From a checkpoint of a small transformer trained on Wikipedia: 11 layers.
Each number is 128 + 32 x the weight over its row's rms, rounded and kept within 0 to 255. Layers, rows and columns count from 0. Numbers have three digits each. The size before them is the row's rms in percent of the matrix's.

# layer 3 attention key, 64x64, rms 0.287, rows 0-42, columns 0-63
116:129130077175127106201121142116107146161177133164136161128120176144115125151071122174136137151097132107131150152062111107192117133105103131163117133164076101167084109145120072153219129073139124
094:077126162146055112126127154134136105040162148111093142158107124106103078063120166126104095126114147104084154099151192145108094131167147146141146085114126113147134069137100093152105213134141100
073:137157164122130076116135139112180121128080091123132160149199148112167081186116110108126165121084193142173120132086108105142133134106089173173082078197101117131100136141111187147117179114092135
096:175150144201128151100122153174123148073102136144154091120088166170092212104155146125157112144119075158139132180136174139125062175139195114129155136111163109164135143090098132129087171126128118
101:164122109128154135109134092074123135141122154111154168125142148163170110211200144155083124157195128125128151186108148156165141175167130105127151112130097053096096135167115081118129083123175168
154:134138159141077108125087118189174131072102159115167138138136184111122177084143117094125181155128106189201138077105102151115120114171068113114115108155158140166174137095112121111138169156085089
094:133124094129124141120109144159191079091126126114122135097112082106105163094061120107149113109101113216098168131139116143090115129159092066124161143113091158141113130175034148167179112144171114
108:119110122102176126149113101120104138132093128112097123101049078157202136162102097117130096128124085118154135127136149116126183061151151098075132160148164132090153136203114149097053173096096109
068:120201122222084097154108143139165115146137149085141099142159217144129147171153125085129120081156146148076148145100113146147114130104129169163175123157056111117146136123142121142107133091081089
113:161209201152110105155093070137187117154104133090168138146112179121094152159097123074118133143067144177145121139104078132125140135109091146133164118144145118140153092106126115110192174084105090
102:156123098166166123146161102126098186183157120196145127166100058160125176136122129159104124160106149169112147149157147125135127113078211136159126168097137126127117158145155122168112056122182178
096:111174108094114139184193121133119127171129161151139096060113143132108089116117137124078173132133111131071151174140102142140140127077118119149095151098082146185079132151212183112092107105167164
103:135083118133167115060168135092141094174236136170103128167113156173141145145113127162109133146136173154081116178118184149118149090081116089175090110138117144143120191132139167141119098145112127
084:100068064182135086131134136128127127094202144153102108147156098096149149076090152146107149110092124120088163078113173122116137093108102114181084191123097148126141156148180133194155155157100109
093:130137136116122154168102148106127134176150182125073061118155141181082116119097153188139148164117100104097140115144130140168161114091073148109128099135111054104117100106135118071168173059157177
092:178084099171155131111117109137126165152117096137142141131124141129101060076108185194131104113116091100141115116155131166156169134204130077096170102147109136173055139137146126161072137155185128
104:125132150145149117098151135140178197160134120174139218122058097151162155084086104134083132126153147116069112149100131199133099125111099183104169114119093129163129089139129094130152071154103143
095:105151080141172124159100131202082150160158077170100163105135162140180121107124089211101133183116141186145187134121148105129163098129157092106087094190120160160134102151129105110137128143116116
101:128144133105164058061127115190125093145122118092154140130181174152119175101122073148110093206108125063133134131109180146123137127139116070148147106152183176073143130096130127163154119144157108
095:171175093095150128149147140079122103126169170158145088115097189121109118142085076148085086119118170127180104116121193112115103152062137126139140062159094111174154110180116147135145084140181118
098:128119090103142156104105191118128165190159177094158139134159144179097192143146127138056120076082162166157173075062107127154119108118146132131098177121153183133146143145124112176155110140106120
099:110151136110162127113098080082136157093124110138119160082118093161125166128131178112091078149122110106177066174138173099149098188127095166172122090069173145176071098113146123136162149118094176
107:110072069114136041132162173114082190124180153122118139128167103131085118087151090059157153137077086189147145119143165132145070097131117122139132119124116147144137136138142150082110103154092168
108:110089136139135179121123091148114150147144056141198097131178109057130098125104109084136090140070157159166113071078126152192143135105132125121087155118116118114201189101150126133164127138128117
106:056066125142098164167178186181087131199140115087165110127092131140119108134134091169159123123179105120162134125136154162097143091143098131200145093097115144146130177126163128180118126079146133
110:142093113047088188077066135107115126108142161197162123174138100151151104122108109174166143141116098112078100145123090125136078152139124107078158104094135177097114100107148140145163165067147149
098:169056170132196105112104153148175170170152132152142105116126149086102094155170128140097147093112089081119114171062075123124093178147114087117113104190150130141105142111130143162108114078098085
102:047113097151108155165091137112170113139104149128098114144128111094123099109142129161187069136077171114136142100096094148127134107123141091109086088104093192069178124117125112139105041135075133
107:135176144149061157109123148133113155144179105140129132133100174170188134111093086107176120156118094167154105143122131093130071129090175056163090085037127108102103118117130139124112066131123126
116:167177147098153162122123089158191108081125171080149101109114148122137073145131139135142133096095119153141144136129152147076095166130078138129090080126132110107153095128204119113068210194144141
097:083181166122105093147190174135149147062143109143166087126167111155148126108184119180089122102146145133142057156191128112120141133160155129119111072114147101111167110151074186153126169135100101
097:108140113110121095124082120131135081081189123066127134053108163090118133101121162127112122116165179175075125112151132135089162166144172058115139177157170145128155141118152162114119165055101155
105:127131124157162115116109089153039125074062186125152136134094107094127170153137160142121127104125143085122138129068150136074205164082099137126079128094126073177131100066142136122110121122119103
089:153080107126070195079119091135178104027077160067129113129113146099119123167147154135132128121041112163150110104162129132083136131158100150100126138116096130102133099094147103164132155146093122
097:123170120140160075118133106048059168156180108167132108160107121100078107134077095149115126103153162094072118174144136147115111128095182122189118123157121151131128154151123165108101083107200137
089:105119090093087099154144125132110204130101112136133141126155112155150122151156115127078101113149162178088133201068079142116124116079099105082079105149149083132083111130113128129097064213129121
106:162177117105177151187200167122113099121174154147133073093134121185142092149108110142157085138179133142086117146173097166123136116112189092165144201128092103090111144146154157146088115105146115
135:126127150114133150131103070185150120064043146081130157110131155111128119136183136070114137093101137162164094113083167119125149101171058145122115161125159096117204122088109112131136168123074121
096:151144106185104155102166106143125114122105115105125177187167142099112166169131069126151146152133130131145117121125119098120176152146128226076152147121127118183088139093138200118065171125129072
086:210120125175209202095083125098135084149098142092065149157140129128112111168168139115131141137087123090115201083148122105112137126157127135119163108126101070116102159102144173123140115115165155
080:131164152095178079144060131124126152131132122189141170120181081101160158109217115130108100148166132071142088170120165134148134107130160146087115116102168131185121155142157168108141136173182109
110:190113129151108112126070066137147105105073116141100170141171136161099147183127115162136140137091106172157079138066097129114100154120078153118119176158075090123139110086111175134142119189099078
085:057079119144174156121092102145107103127157173135164102153092198086105108117099142130145130142108163080147161107097092174103183122172115158131098128174103168138130127069127084104166143058106142